config.yaml
d_model: 192
vocab_size: 4096
norm_place: "pre"
norm_eps: 1e-05
bias: "none"
init_std_o: 0.0444
init_std_up: 0.0444
beta1: 0.95
weight_decay: 0.014
warmup_steps: 0
schedule: "wsd"
final_lr_fraction: 0.0
seq_len: 1024
train_tokens: 288200000
dataset: "wikipedia_en"
Each number is 500 + 25 x the weight over its row's rms, rounded and kept within 0 to 999. Layers, rows and columns count from 0. Numbers have three digits each. The size before them is the row's rms in percent of the matrix's.

# o: layer 2 attention output (transposed), 192x192, rms 0.153, rows 33-63,97-127,161-191, columns 96-143
# v: layer 2 attention value, 64x192, rms 0.154, rows 34-63, columns 96-143
# gate: layer 2 MLP gate, 512x192, rms 0.218, rows 0-44, columns 96-143
# up: layer 2 MLP up, 512x192, rms 0.201, rows 0-44, columns 96-143
# down: layer 2 MLP down (transposed), 512x192, rms 0.114, rows 0-43, columns 96-143
o33 101:508473485530523521489513523521483524501508512487515511494478511516489491497512460475522495493485486464507501517487524519516522464490468470520492
o97 096:528439515525511474516532491510537518505492472484502503537549529504538467501507493508510495545458496534473483510477515484491501507511499541490532
o161 105:493468461464486485493517502497561501493511515509488479519495527509529572502481544451453477494512516505484529486517502498508510468490498463512510
v34 104:499488523489488455484483490502506499492512499476455502500509512555502474487515550490514485486455504475483463526528496443511485529485538521473519
o34 099:491515508463476515504541531501512451499515444536482504490503544446503499512513489496494513502534555497484486524484519508522490519504479501525493
o98 098:524553463528457483501487476499498498491515510499483485496495503527496468482533513465501498533533466464480493500482469469488477492512492476474517
o162 115:517486516532487483484517477506501508545487488499493506475460473498492519511495503488522490479496520488463514502480448511504497521504482485497481
v35 099:506492501510460485537457516486454519507498528497502485525494492471490547442477481503487450498516498507507509499558496502487503522507520502501531
o35 082:525497524567505517466503442503477548504511495494488459520511482457530472504515519506484492502498512488482474555497531506526463466523515505496510
o99 093:506493505484535505471469477544489474501511516487507496513468484472506496480476515539530531491492488535502508489498482509523510484496501460511461
o163 110:475535475520515526572502496507533478515504480500500537468505532529503434551530462498519516520472502492498526495481472484488486511491490503454505
v36 098:530480507484524466457534538519480501468486544522505515484481505515479495471539539505497506487490463523501472465538470501474513489474499494512477
o36 081:509507478522519467500514489471502484486497484499508503466456508501497452518478494492513484477508515502482518486490471502493479454498533517513534
o100 101:450516475503507545501484474528496500476498489468532507515494514508484524467488495476458476488519502478480483469444565512528490499496471482413481
o164 098:568517512492493504489511505486510463542519472534486507518504502494500520526490533488497477459504504507484516509516478500488508527524473512540471
v37 103:471478503495457463453506507505547537492520511515441460503539471488527565533471510550459471458501510508531514501470528491470519467517464504526497
o37 086:478514526470494481521461514492546523483505508473460462499493470441467502560467527521512512481474460513519484520479500497517493493494480512510479
o101 108:503525550508494499509549522502463500487477452479519523500477469479543466488498508499522523494498476497531519471501500491468483490513473508508487
o165 122:515527503502579521521514497455459450546504532499546519488517489469471494452497494498494509501498508471507503504515480480526513508489529488516545
v38 098:489531509495537519480521511519518501505512516505542527505440527469514478512480536528510518500528526547529455484525508506527499467498505501524510
o38 088:483523490486502506483538476542499504542500531448519496513507513468513499509500507515529453522479497487539485489502521512502489525512534452495462
o102 097:525445494495527503542466557471500479462484509511495496506507500442517521471491456508480485429486563530505513483497506489489529500512482522493502
o166 102:514513489495489487504457485525474485468556462493505457488518474529472500513471531480494495533498467489462562509481502508515479486467438547475491
v39 100:494509460529492472492541489494513514483487518507467495475480532485498503509544514524524519482467500501502509524520470518492487494496486552466470
o39 103:546470517518453508462533530509488486489500511480472480519479491435465540496499463510493516446466480481479545484533568538493474485519515489495499
o103 098:508449473505523496511497538510514469523493496509500530470492527510521527542473523482498506502515522520469454437462522495501504479515486500523521
o167 114:494529521452525523469503468515503500509499495499539519547527509536529461462521486492533453514507460490501518502523472465484491501504519481506461
v40 098:492518498510564534469474492493459522469512550512535519543526457458516494476529504525485528500519511495475531548568517501503490502528484500499506
o40 094:500497509530515514528522531511444484462510506471469531499499489479502521477507521450487501451499493490477494490505515499478520515536469524526473
o104 103:504494481483491515489515498499544497546509497504545460508516498501494494493492498525521485498485500472494500539498517466545461494487510467461526
o168 103:522512515487453488539561509497486524519490450498491488518461547541548468521502480507504484494504505524492554478477476528510498465524499540503503
v41 096:457516502498502528512474454560440490481494507462516493499471472509465489536490444475487523474482522491519530467484495499474514486503469510525477
o41 101:484537475509488531460480491524506507533502429481506508510465482526512490521529526505467502494489515526494534508493501505487487522519515480542470
o105 093:515479550526565519488521499486557501504485516516524497532504477503558532531511477493481508459498481500481470495507490492510458512488503496559493
o169 103:521460493464487466483507525497484516508507501526483498500510514496502498472469488494524521526508520495496494487561537496520498504519522527450509
v42 099:496497482529527493528498513521480506499539476490461515526459531502480493495471531465526563482497497530491528501516470490460467466512508522511467
o42 098:510486540502490508498530514484530497502535496528533527490426532509477443486473446463489532504473468529486502452505470519488463482556474502502497
o106 106:482506484480520541488490480491547506500479483508484466510555481513514519495552495493501558550479498479466509526485510496496506513482484506540505
o170 105:511511496431498472515530520527518517513489540486490485542549479500481479527502514512536446483535489526529484477488542510509527516504512465472509
v43 097:559484457507509528521436479502471503530541462489463489507484528514515531477500495541483490497480478491485439451488525501477485524502479490525457
o43 100:544528466498513505534466503508526433533466485450493520486490523524438480455518469554491500551499501477538519478533511492490495531513485509482532
o107 098:482505482472485547467528469462502545478483486473502514487525496517456476529514474508503483513490463464488472507512481493482507489504502469497500
o171 094:473484526499488493507480484505543527467483539513477524519499483506519476477465486470515523460485536507492527524467468518499495489496541475485496
v44 102:508500498528552499470531512503541559477487511440532523476477505496471477533480517506454498443529501479469530483537500521486551476458455492488487
o44 088:524500516492521514484520490521470482454482524480503521494519519452469496524504500519512512483516539429513520482499522472480541489523512521537514
o108 113:489485511470518509543523520504450516480514520516490493505481505457506499521446502484507530474518537527559510448473525508520495524505525514453490
o172 106:519543494516448501510504532491500482490502476513512506540496484530502511513470505517524469522509476491512472506454500551523449474481463516506457
v45 100:524478516501483561503523497486508480501497510515482489507532551506493477522512504444479489504498510541501490477541479537497492524508491489502518
o45 101:460581480493496515494473477515478465527493471498482503467510486483493471493504502492478491540500514516430509441477488533500558545497499524458484
o109 106:516459502486519440482505525513477509460504528514472464517468500509481537508457493506517473529545477524525527453497512483494469517510484518533468
o173 092:491469520515451525524509505527532524511478463530500534481541519471484487525450497511478528483458543471501482547504518509503497489523485495546520
v46 094:495487501515516496492525491539514474468457548497520541482506473476488504497505525476529512481473482505483548520455545483516474509498499503504488
o46 096:519461483452500487495486506495499478508481520502467508465502499448494488502517470477521477505490519486502522471487518514521493515496488468472486
o110 102:537467459517525495502494474476499500505516527499516502519576537478553509477494500530513484529518541510515516562472489484445493485518482513543534
o174 100:521527502487464545486514479503499490524529479474485493528496543521469493499474494488497469473551460475471469481541501503513494497492524506454486
v47 093:515504477496497551510474463553526464493489477496470490481536480482473500513507481517536489504497496459504508512484552502494480496490498504438518
o47 101:520450500457457484477486518514501487486514499511509494484475477512485559520487519441481491533505524487489496481472499517492525492473512484525514
o111 090:477515515535540456527460540522505496559510468487496553486551523496546462498463513491509530508466503510537510488573490453500470496516469490487495
o175 099:479515501511490489513502483480508524488449505521511502492448493503504444495526475509488516487543483543506469514504488528517474483552481482526496
v48 099:505506517467487515509471519487491485518483496471463463516528486481500490521510501519449517507492455520490532500504547502521516490501451526498528
o48 091:507441511460476460472472484507486512462510481521499505561536488522469505492527516527480512482509478491478548489521463455521521515513477503503532
o112 089:538515534462532519507547458495494498505529479481465510466479502458497502539490538468497528513513549514529489532486520529505496486490479493485445
o176 101:483550509532496495518492542494525490476519520508481495486519512500485467458477515502550475533491488493518460508500511451470507502483532527523520
v49 103:558516489524478504494474527486499498508547482475503496499540548529537472535521500448555473516528522507525493507516513513499500528472480445494493
o49 101:501511516511483521485443491497564474515485491504474513471534529481519486479538496463475528499537512510492481516511468502512514489517476541473431
o113 097:497491468463497519531483502483488536522496496500522498519498471498487478483453473493545528498518517445515497501509523465545481516507471519496477
o177 109:459510494516499499508512518527515482461468507512484480502473464487457535534451515508467476514457519511465531513531470509479499492486547530504512
v50 096:501499523494504501477502472527510565478481553455494496510477487518507489487499515510528466487469495475507546493493478527530479489553475536518531
o50 090:477506485503488502484531496545477527490501510502563484493524507502482470494485502539505485501491520511555444500495496528495496564534495486496451
o114 090:472535482506497492503459506466484461484517530504479530498491504447499509522570494492506503503468471548468492498458491523519519495457453525474466
o178 112:496481519510515500523497487489498506528467466551457468460537458517471506509479495511466536493514501508494520518529521508467529476500576495521493
v51 100:506491473461493499512537513510499446495518524538480535518497514503506535507536554509554467537560467532461486514497536479552508552479495531489504
o51 100:491475476515473472477447494524539494453508454483464488444510521530482548516478519522470474532526506549522504519462534498493529518481492491510495
o115 110:517506506514509550486516531505455529508497487536503501511504507502509487511526501469467498528440512461494539491518509514467514522517486531519533
o179 101:495535481518505496480495502534488501520487532499517499490505488484557475479508519470511494477514512501501488516510482526541495491502503479513493
v52 100:526493486490500472443501485524530499509515502535516481466537486518507474481491498517491541505479516495426508503519502518518515498519528477468461
o52 093:492490510479519515538495518492463484502519545511483504459510469519475496494479510478522514486545518480458478490477497526499498495482465478479474
o116 112:498509493503470481488514461476542500489486505493489492512458513460477472540515535494514493468511476490510498480483495506482501526511510509519486
o180 114:486472552523501522492527590502491506506527487435503487498462493483475549466518478533495497549535506490545519494502511468524549461500471491509567
v53 102:451514504515464504486535548525499493569536524536476483525509483506537508509488477537505511526515497462531499500512485481470472492479545491529499
o53 096:464480506439502497510487527470560487525506547479480479486455492448533533552509491492511489505466518494503499450476497530506440483515471527522518
o117 110:582537464523525509486498527507494584477472482529481535512520536508489535453490516491477516485491497490503505541534481506524510507489543493467500
o181 111:456464478523495469472493437467478464493490447442500481512455518531507489504555476487493497528502529501452484523498483502510536514504495500485517
v54 104:543512473536490524492503491508498470501498506504489485486526506495519480456488460521462505494539533492488485444445517495493472545502484485539505
o54 107:504506505513518491508500514512490474485482469505498475526509469494477512462490475503467427502461477476518497452489531512525515487545495515482537
o118 109:492479531500477503541464531481487480539520504526520500522480521501524477569505550468530547508502514508487527481523496533463507503490515488483486
o182 109:499508536471491494518527499485500513472484521490542511441475501479467494523539511533506509494512497487550513554508468476528533492481455504466513
v55 094:480472507516499533476513486495487481516517513491507524478476467479538544498555502447509505469509490567576505438486474502487448482520506553485507
o55 093:479503451494507486483446511500521499529458502498515479492505499530516482502505456482499499512495501515557488510504493509472496494513511480481525
o119 108:541477489526513483523532527511509558471494509473493509503536482514491503484487496465493478507480503551495501509496516510513536518451480536502494
o183 107:504476519456493462508488490477466468477497477555482464513490511475522509506444499527495508471469529479488477530515498494530509503504469533464492
v56 108:480539522475497489554479477503479509514476514489504482481518477455476500508544491494497517501468517513529506494492455493473499491453547518506534
o56 109:458471517519520499529514523512478517480532487536465483508482495521490486534507467503530500479501481497508450599496537501498510468527540517531474
o120 116:511497473501455500510520461540495489494521528456486531495513507491488485506496540480514497509536496503515552485512507506505483490523447517464493
o184 110:508495467475502526463448502478490471528506491504529493505502520459550499532498506498443503504516525478446478504518515481470527500509495491517518
v57 098:505488507528571467512486502508474496498507534478496541506522490480504478492506487458491521502473493483520459500489472512487497486506487488475451
o57 093:475527514470494519511545517491502477508496500516519474486516502454481475504514516469515476498539480508518482481514465495482481513497489472483532
o121 096:535482481528470483442492524471498512496512480485488460482463487508467549489424495479468491501475547492482449519477555534529515489541541485526491
o185 108:534498493482480494518516481512501515515513501488510483524479534498542539531485483529481485494512497490492537483513537455502459498502542522496511
v58 097:493539475532493485511481478539482473516514510536512526515496509512522531484470487517556501528485513489497563486487528476465490525469504509522509
o58 081:537457520546503487504497494548519504491512462476553443513509516540482452501485551513471508478513491496474519515500541512445488503526456478481486
o122 104:506512551465511503506485514480477493509512516482514513443504457478514492490514509527487523481477483445468495456480455485534484513503508519515499
o186 099:466489460464497511524506470502538510516472509498470494460480525526492510503517447441526485518471501536504476522542497470519535440511504490485517
v59 102:485517493484488501493467497479463484475508557493481517456502489534532497493484505469530502512484477525463530519520508492512490479472501487509465
o59 091:466515488494513501521507516537461537502490534497493514476502465539482488493521480509538490528546471475471531484518504482521484452495487479505490
o123 102:519504533474537509492507460490525507509520503523462489480538507463477498493508499511460510456475492514539534494480459491493512516519516517529523
o187 110:509486541553457484497494511521544501498467459515528491529483501475485533486520502512516490506513523483536430503485532507523526472490501524465505
v60 104:509512530492495516524497503513491481518461524460477498513532526479527482529498534482471550468495547491522479481496501493491532481536474511447497
o60 095:540517476515463512470570492500523515512476479490497525537506535467488489495537521513520518492482501545495507482500482498537515502491504543493475
o124 100:521533552512494480519489523498444500499557525512449475500508481494501505522536528506515489467552500459531490520498536548495501509493501520535495
o188 110:522446523475520498527509540491508505515507499558502496514483484479480542525442477497502481542517488524509511514520532468489528515524473483540563
v61 107:485447515482523509490508493494502547487506458521494520520458538544524519482561463535492507480512494499543508546475479528545529459459528504527486
o61 096:520497467483516486489484508491480509473462493511518494492481473520482520506480542515488526477477491490440545511496473549500482493458484479520486
o125 101:485510527481473520460526510514551522520542530482534520511509529504523461482469494494501485494540542513508491484512506485465480534472485495486481
o189 111:489547500520534459516511510498446483496530492475494450484495498487502489500518497490549453512521519482523490498521511521482472545532507476462497
v62 097:509524499495535543515478520499489491483545444478491551514501523566515465506523463479474503498500482474469489533480498487495518517509473498524498
o62 088:515507505481515515519499532522518437489524517554524528490521521539454499500460502473536522507467519478489476480501481496527494501492472490543496
o126 097:504432482497500464458535504513491524541521486491507469491478473518523488464489516480504529510461508480519503501460509525502498529519515516538484
o190 096:487524520507476489498501465501535517481501530431508451496495516458452492535462477505499501496542540517477498478549483507499461502489534500505534
v63 090:502444518526535564474533499472512537473498477498478488494454519521482474488482462489481511488530552511483511463502458501488477468487511465505500
o63 095:448517522492515498480486524520461479515504532500510476510463480504487462538489494456485499446513483500465545455500451484485521500543491504529493
o127 091:540522515510499542522492481489540506482552490474482529470540509475469528501526515520513485535473518481501484516495504554489507529459508494540506
o191 084:473533438528498457496493459521480506481448469485502515517560484510533497518474485514502527517480509488483489545486546531511494527517501480509501
gate0 108:490500478494482526489540487524459485457482504459527539527480464524517475441499526502490471488431503482482521495525468500500496518514470496488495
up0 102:487482460514519507506491489558522485459533463497474461556512513490441475468530495526501537529523472512515450490492466528484555480523477498458474
down0 104:504515543507521515495490560470528508509542508514499477530508513470496495514469484509534564481535520550451482464489547541470528485508510513504493
gate1 087:470532535499466510537471572482506495481548489528520495494536537494498523440500498530485516469455466460455496503484492529527446490513512530494556
up1 093:525479485477502464437516459493502488481439474476467502471477474495459502538485505470476508508500506529534503468471501503504554522478505464489462
down1 094:537495529489503467505544532518464497484462505490546510469496526510466525491482508483489499527512527520533499476491520504513553478452511512498489
gate2 091:525484430515484502527490431506527534504529484471528495516491511510493474491483520519499484496523495500469495490463523523503513468496512469482509
up2 102:496519503543498525466514473528472460495542462493500476494505549476452538533454454498499482504460528514497518492495513459480495486495515516497453
down2 089:498481494465490529455491473478508510504478526510474560510502507468479494505551529518435493495492515480538496503509518529529503532476511483512484
gate3 099:506491457479472496469515492495486544522509527448558516486457508492523493486482501523493479518478541524483547491487487513501497448494503514466502
up3 093:515529527543516447491499509453483467495517485503492458522509471525491555548478485532525537526557456503508509514491500500515484550554479491490514
down3 106:477510553515501471505494495469481440483507497471482467500496507503510460466476496507515533447500545563500479517531474451509478465503475503495484
gate4 105:453520493527503495502536510469503472491461505466516524520524510547461512476474467463532445460499519529497444531524488473500440504464494517460463
up4 098:505472497458482510506499458503507516515482487495496521511523495528505527542436461530489475547455581507495500481486511509516527542512498495514497
down4 100:475509515462480479515487537499497488498464511528492455534485482467535479487505477514465539555533534474492496456519456510477503496535515508515492
gate5 100:510509484488493533515517483465469480506539458503502514508496503500521508527490528528480477497452477504506498486463473483473512536530521522534541
up5 090:506491540540553513521470488512510468511460489551474486511541486527457492517484471502536510484540533487495522526485483545544527504460478492459474
down5 092:522487456472499476538500517470472486528494470499524521548468536547515542505497493501491475488491464470548518469496527470500505517528507504506525
gate6 084:498459463538498500523518505488506517517515470534503491522496492513527511489503498504485474516487501517464536487486468470507522455458474544501579
up6 080:503493496489524500499473505529492473483509484486465504538506500523507511500508513493529535456537518442467479508508506495531502479490532494460515
down6 081:505503492489516529475497484498493503524466473488477504522515485501482486515523498452498534522542512460514471475483510500490481494536504520485514
gate7 067:509463473539535526510454474503505471458535485514523474445472536519496500480457497511503494529470518473505511489477551490490524480458504499490488
up7 061:522521474476551528515523493451511461465491549527500544532469488500488512449482506536496499496497477508496491478488504512503450502510539496500476
down7 067:501487518505471510523484510495515525487498495510503506495560507507501494541479476498513491512470513500469504494471463522537477492506513477533505
gate8 103:497488479548550483471479485460484491472515531510515502540454457495500541499482475484490470498462492489488464486440519528494508516494513494542492
up8 109:485533497530500473514438505470494482505492517496439500515465493463503470490509495519494461544505469497493520494509464494507496461536489496541496
down8 106:510521473490523531524489473441487500473475509486504501462491501495552507567492508437520489500508437539510458473490504499520509479542521467523466
gate9 098:555491481460501452504469456519500521456487469482473462498520494519466500515468503497467481483525532505485518486503548446495496541441518525508480
up9 103:479439488468492523461456481455482558506493512504488507492545490551520502516509499494537500499565538484502508497495545474474498518499539468504474
down9 101:467466457488503520504550439481497539499476493524511480505499479504535499557505434510521454532517484543519470489487539458538474526508507506530478
gate10 112:476504480496487564467519492502482496519468469467486498516496506521507532497515493506502464487469483468478456528501541526457512493493494550486484
up10 106:511491486452480518502551530479525524483527536515479503506514482514528517460501511502503472506516537530474427492495539526519526496514474537444497
down10 105:562504512486487481461512555501532496494548529491514456474513508480485533521451489498552476512527506510473507500473509500503515492476501503493462
gate11 118:517511462534513484470468551542498464540516497516492511509543501448497533514473511549474488469517490513491517525530496547515493509484519517484461
up11 119:520552517483539501478501510485468454511543510497502537488478496508486529537469556496513499497537507489471505493482539489491476500490525527497502
down11 109:524501492504567454493497536463528517491526472493555484540508471518472449504477476468542538477498498509455522492484506511484504516497485488492466
gate12 092:463465436486474469520513519530524508501508547472499508486517484552513492501461475512532459478523529496501490478518499473520487481543546489484474
up12 100:478485488527500507517512500535472501515492502498483496486535557516480513481462485495480479480486549518507534463537496459497448478530507496541499
down12 099:487526465473525527503511512492498495503464490549506488468544530499517459561525511479490531511483500483501494478539481547493501527514497498510532
gate13 107:468510477521476513490498542529488467513512470495453530484490471509522485530484515470500479474530513510453476543462498496490501517507479546481493
up13 105:511526477522475563510524468460493516498554485512525538490485523494517482462509500533498499504521530483508552496484510468464531500500495469516480
down13 105:498483478508459493516479488470497460512488483516484524494496503484454485463501479525548543483469471474516478508528521482513539491543503464535492
gate14 107:494501524504482506475461457506518493515482487523527489474490480501482510483487549508541462534517518532510478501511499481522495463493531494453502
up14 103:516515515461485478498527511472428522488494509468471542509470500498515512498459497501508522465498524496494500519498494524468519478504519502519486
down14 109:461496509472496468522539482492512468495526467520491515468485488507545510507522477512524483498526497478526487558475511509525514480491534488461486
gate15 081:491481564466496495531458505506523507464465495478488482460549511529514472515542484466488503540518505504493453502495528515522499501477515494509525
up15 080:467473478494511512504506490526527479499465562499483523514485562474509537464511501492517515461508458428520507515490450443470455512500490502515485
down15 079:473504503491504512495482498501465479520452519496481484485522521521514521502479507480455485490470501508498490502493517439458521508495485465488508
gate16 114:475513521485475490496512501556513522551530526516498508510533467465508512478463533483483475511462496491529508525513476475510490479494543516525496
up16 101:501520479500518527531449491515532503516496501497462455494493454490481523518492490490507474502475496563491545531522521473502475447506515522502531
down16 109:503524464520496475566532493493520507454474498530509426525467491487482489544525439523495495520499497509459515479496500491461486468461539507478493
gate17 084:488492513523499476470505493510515470444478478519468512507474508501476509510471478479498515519473476517480497480503455546574504452509516529472496
up17 095:469527531506508470536506499483434519538497522529523471525499549496532506515537498460527531515479527494455486528555504490504478495523490492497539
down17 084:477503501500515521503459486475543505500494525490498522500476462510508502460495486509501496470469515509542500473487518473482487561469534532493493
gate18 101:487495501460497471499519476472477544483489504495512437513571474479502456503485481498463518515517493486510503475479521480471491469487459495487518
up18 099:486467462469500455502512491491461532490516519472508489493495494500555501481547528505514526477495496512487487479489507553515490495510477506467493
down18 100:496534497461505507475528516487507503530483489483490479499551459497521519502527509492494474507469477475439524452485497516485534474517549530538468
gate19 097:494489493516498464502522527511497439480458545458475486527556520500538466480485514494484508491488485509523495476503485509497519505476457440515542
up19 112:564548496482494564510500518490538546539561486500507509503517469509466504527515512499511508473499483511443510488506522490487528468531526550485505
down19 109:492518555497475484505519505507505493520528505495542525493509486492520441465500524479502452502476485473499522536525541532483525529507523532488515
gate20 099:504514478504541556491453488476531495458471466489502500475510522510492493470478472489470479506527519512483516488521500510521507513462517520463510
up20 098:474526519484471481502507465527513491512454472502471468481478524469488495481553498517511503486521494460532531537445444488484483518499494507502511
down20 090:502476497496500464485482434517502510480521486490468539482508513546480531559548465565556497510498507511519502525467516457525460454536517475451478
gate21 102:528485521515499445493493501524528494468500513519522490474520503501523459445504517490540514509506498500465563546511513470502527477544543490502485
up21 111:502503503508491491460515499514511526457491481523501502519500543474495509486545523529516524504515493470519481472493532523465475441529475518506454
down21 108:483473497498560477531517516471476465502552487459484452519520467482507492493508484496508495510528510499496528499495509501483479541531493499459542
gate22 107:496476544515527491445484477531443536478506508467544509450472535512489500500501524501492536494525523541494526454456497513505518497495454466503521
up22 105:496511538453487572521536538504503475498496505513452507508492473484511472463509482497542524498480496486478502540500511502514548455514505521483470
down22 111:469482515519507512510465556537492502492480478522484502496527484515467471504516445511499480471518503468504472508484492531497514497499477522505464
gate23 112:477531558518486522455498494484543519535510553453493496516494481503485459510499502490512505512516492549516484537506455529511492519502466517539468
up23 091:460529507519497549501546479506565506497525516463527491486495516536439514480484484502468496507494515503532475493485528485527494524514476530479497
down23 109:529421471533481466494488483496478530522510514489499504499506474515474485526523475442442515492485520485498528490528501515542508442520516479469516
gate24 101:490466508501482549497499520464498540522478548506501487493493491481478473480504505480512508512486455537504497447507489451477510531535473480473494
up24 094:554484464516483542498474449493506524513503496503520466478488511514504483494503536467499530487517508514457518536473507504521500506519491493486534
down24 111:518524452541472513491479475513508545465486472516506487506480501532537487507504492488473506482529499515518478479483522535455515544516495499523510
gate25 100:528504513503524520540494502482477517505509501498501507499531555475513517451515482551515494492470542523542511515502504487477502524521514458496545
up25 084:476498474505517501494506452503516519534490501452547523535531526503513521523552536494474498494524492523517484517528505510443514516468544495477521
down25 101:442506475530511502514509528478534532566490484486499510495516485467513519573504487518493492506525474504474517488502454564466513553459533523533477
gate26 115:480498498498486511471460531480518522492505526498470511521479494525480476456450503434456495480486545530518526484533521510472486463492491478453481
up26 089:515522488529474488482475548492502514498467497510486499525464508528466505475483501465483498473484535514471521479524536515476522504509527453447465
down26 088:494505486517490515514500545463540525485521533486483493505501502516460496482427477429493515492475524501524502465530505542431493494468506487469471
gate27 100:533529524488495458478510473539508511453558504505479491499531515519489462558482584471503502519497507508445511492470470533501518478511518463559483
up27 101:543473493512489484528501459507527511466511515508514495473555480501490479526493578450524533543544497494495497517453494497463491499538500469476471
down27 105:516463467525530496466491509479489524452484492564455470489518492473490515515518518467482528516506488522488502473523508506483462502497494453479484
gate28 105:487520515481481525447538486466497528451502496464480503485499519518467479517484518511488491472501511521512485511488503536471489508472488540487502
up28 103:523535476519455459446538490453509480512495495507471475477513458524529482530488474501496508523477483502502535517495484486470508445510487532535500
down28 099:525521517537498524472478468471479526499485488523474475471478484488468517471514447476516558481522506489532515543468447495506518500496548536544510
gate29 119:529462518473528512489520540521481498449522509507512508533475444506541525505534500475476530413492504466496515499491513515481520504503522475526510
up29 111:493486517514487511499510475545514479497520516482527486482527530516466470534506540469452457506495498488489489563447525463463491525497521495510508
down29 106:474519520493505528520554507482528506471481518468513450489509535492493486485534493505521476522415510492522477478482504499472524491517501479498486
gate30 108:498531522500488469538513471463459487480518501522461548489465505464487499517467500477546506507498539468532516479548512475519469484496467528476539
up30 120:528457515478523532492506490451497528489506489520515485500511511516461525507442473501494519493492442504526497503516491526511488537522503482455477
down30 112:476458556514525562520534464522497508482489527513496480527504504467510502526465521501479518474490463491507520476525499548477511540493495503474494
gate31 082:501528511507541494492488514524514482515519546495524511522488485492461515501484450524487493502466458521514498510532504507485503469489528528502493
up31 083:507489487484510524472462487422498538468524520489491501497451559494492469538489490491457505516510477516510536526547559498435510481471469495455465
down31 081:487522488517513507532487519498549519525481537526495558489498540513464471539482470505536497513428461490475487500499515474510518520490529493502498
gate32 033:446465487511496468505506455478476491495458491487463494496498508477532556533458434489516485470473500493523477512510531520512466510459477451480489
up32 033:546489461501486497463478520508514452515499484477518436499486507471463445460509491483535485529484506504531491565471491522425523458529490437523474
down32 037:544527485514499510546479461517491434522508490484508458517497519507533497483484489485571486507496499485535501499471466529444483462497492479554466
gate33 092:519504528493429495513485519495493485521547509483496503480508511470549546501499489542475503493528526524483503472524496513533467530499473540500558
up33 093:521499501505478530511530497489515486522492522454485513528478477521484501491462531497474521464501508505523481469502512505531481536527513492472534
down33 093:446542521493500539515543489540493480509519514484488491537501515525485498472468515509461523475494568474521516555477510436528503493536522514498457
gate34 103:538466498498497471481503491479453532499547553563520499483482518476490541506478491510539475507455533459465514498513489512452526545508479497473471
up34 099:467525546486530454489506537518516439478481576459500518463519528475468535507497484439514482495477493511517500475506507545513479543489487425493516
down34 106:463493499471509523523512509495524507527464556488474482510536484461519484508467510515550523535514490538523506470474477491496456499496506489508517
gate35 105:482521540481471489499493534499520457551480490491523489540521470520504499468518515525525508502493499483546508500482502498489490476491521518470477
up35 116:542473494496557483535508486511506506484488497519474544501522502540515504470517514440518503492543485494525484528434479484518455464500524495494476
down35 103:517500497527505502477483505434573503471509494470496459516464480521503562538501489517493482487505493492492477520529498529492487511469468498481526
gate36 101:520473463463503489489469470517556464519465475510474507521487504487476500440461539490466527498532476549516494485475471497538537507467521468477550
up36 101:504532437472504540515511514511509484481499479485494519530500502463526429496478536492476528485512505509468464470487536525521496489445502540515479
down36 112:507483498511458532512518476511496506471511557508513494522527551503465514511474499485469533451513502509529489484522509504522487444510505525502510
gate37 092:500489526518458519505507479469461527486488517511481494485518526517502494501535514519499488472508491501492522505523483507520528517492502499451483
up37 082:557517509501444543522481487457472473465530513472492504503501514479527517544563489488501508544512496489504468471518477526500504521487474487492492
down37 088:472556493522512473511466471479521467486497493510493444509497472465482534523504505515503528537529499492519493531506520555486500523488512489548524
gate38 088:508440505513520497512513513462467507505487500503509474491464513534494491490504513493507494522488511540556528472500533495522483504507518511517533
up38 090:466490499516522542501498491511483463494503512496525477482517516504508490521464459483494491535519486492481484458477495513449507500519521485516494
down38 091:555558480526481473535517482484498511468484482477549487473516482513514491517448481494489521518544501517458533512444481481516476512514493532517539
gate39 113:496521507527511473452520510515489517523495498488487517538461525542551471455519483490486509524481498510498539533483488522510519523433488494522459
up39 113:518504478494497458509494487518462456505481521535507527523449461537509552481512490515493488505505523479476481502512466494510534478475499485515509
down39 111:483529491469500468475462479486490489519494491501532489471507533495523517478490466516487505494497542478538513494469522519524483531463444503515475
gate40 091:473464483485508484473479496540496497530473506535505497488450506446510510520491482508534458510522522519501428536547511480495462491515498495475502
up40 087:512487524521500486506491507487491491534501530460479512492542490506527477484464506480504452500523493521506475502518516527486476473509466488501507
down40 086:485477487500527478498546536506464532461507487447479485473536533515504523513478497455501540499485512490454545478479504531476511478498467482531491
gate41 100:495509477514510563506496506474509489463538515491503498504493538476504521448543470488501502449474487507485472511471508517475491475509493500453465
up41 109:528495485476500517539462503502503535513466521525501503506530528460466503539469491523501469551476511510494498451506531496514539506482460504515526
down41 101:504484519499471522563521487491516477507542499506498516508515469516522494536527519538518492507497535500468502471518540538512507508480514499480495
gate42 094:529513470496511512464469472453523525473453493543508532485515476473471538490471493506509467501521479493516510521535484509527493470490509506504488
up42 092:491501502492506520471495506507502507532491531512551530540459497539508431522507493534461567511511511503482449511501470478505522502471489570513431
down42 093:506532519498520528488468493554524481525541492475491505504460544560478453442460525511498475480486497541509533482492510518519513518528510512506506
gate43 104:492519475469477528471536500511485539498512546479538510524496477465486461481541532506488511486476484541484486447474481479501478479526420485457492
up43 091:493506486470482511471501489513506505513478505466473472487495498539502498507451505437534508567517481533502533481537512482490501510475490493464508
down43 097:491511506505517487521467463543469492521526465466494515506515493484508450476537480457527525531471507489469527450489481498499476481499474514443504
gate44 097:503483540475498497532486491487489512511501497504495556548498502478509455441511492493510462460580505529502518490548477464527497486503518501465519
up44 097:488513523480503513472486477532486527493496501550485459482461531513507526523540500463463519517493528491491486488483495480463493475502475508509501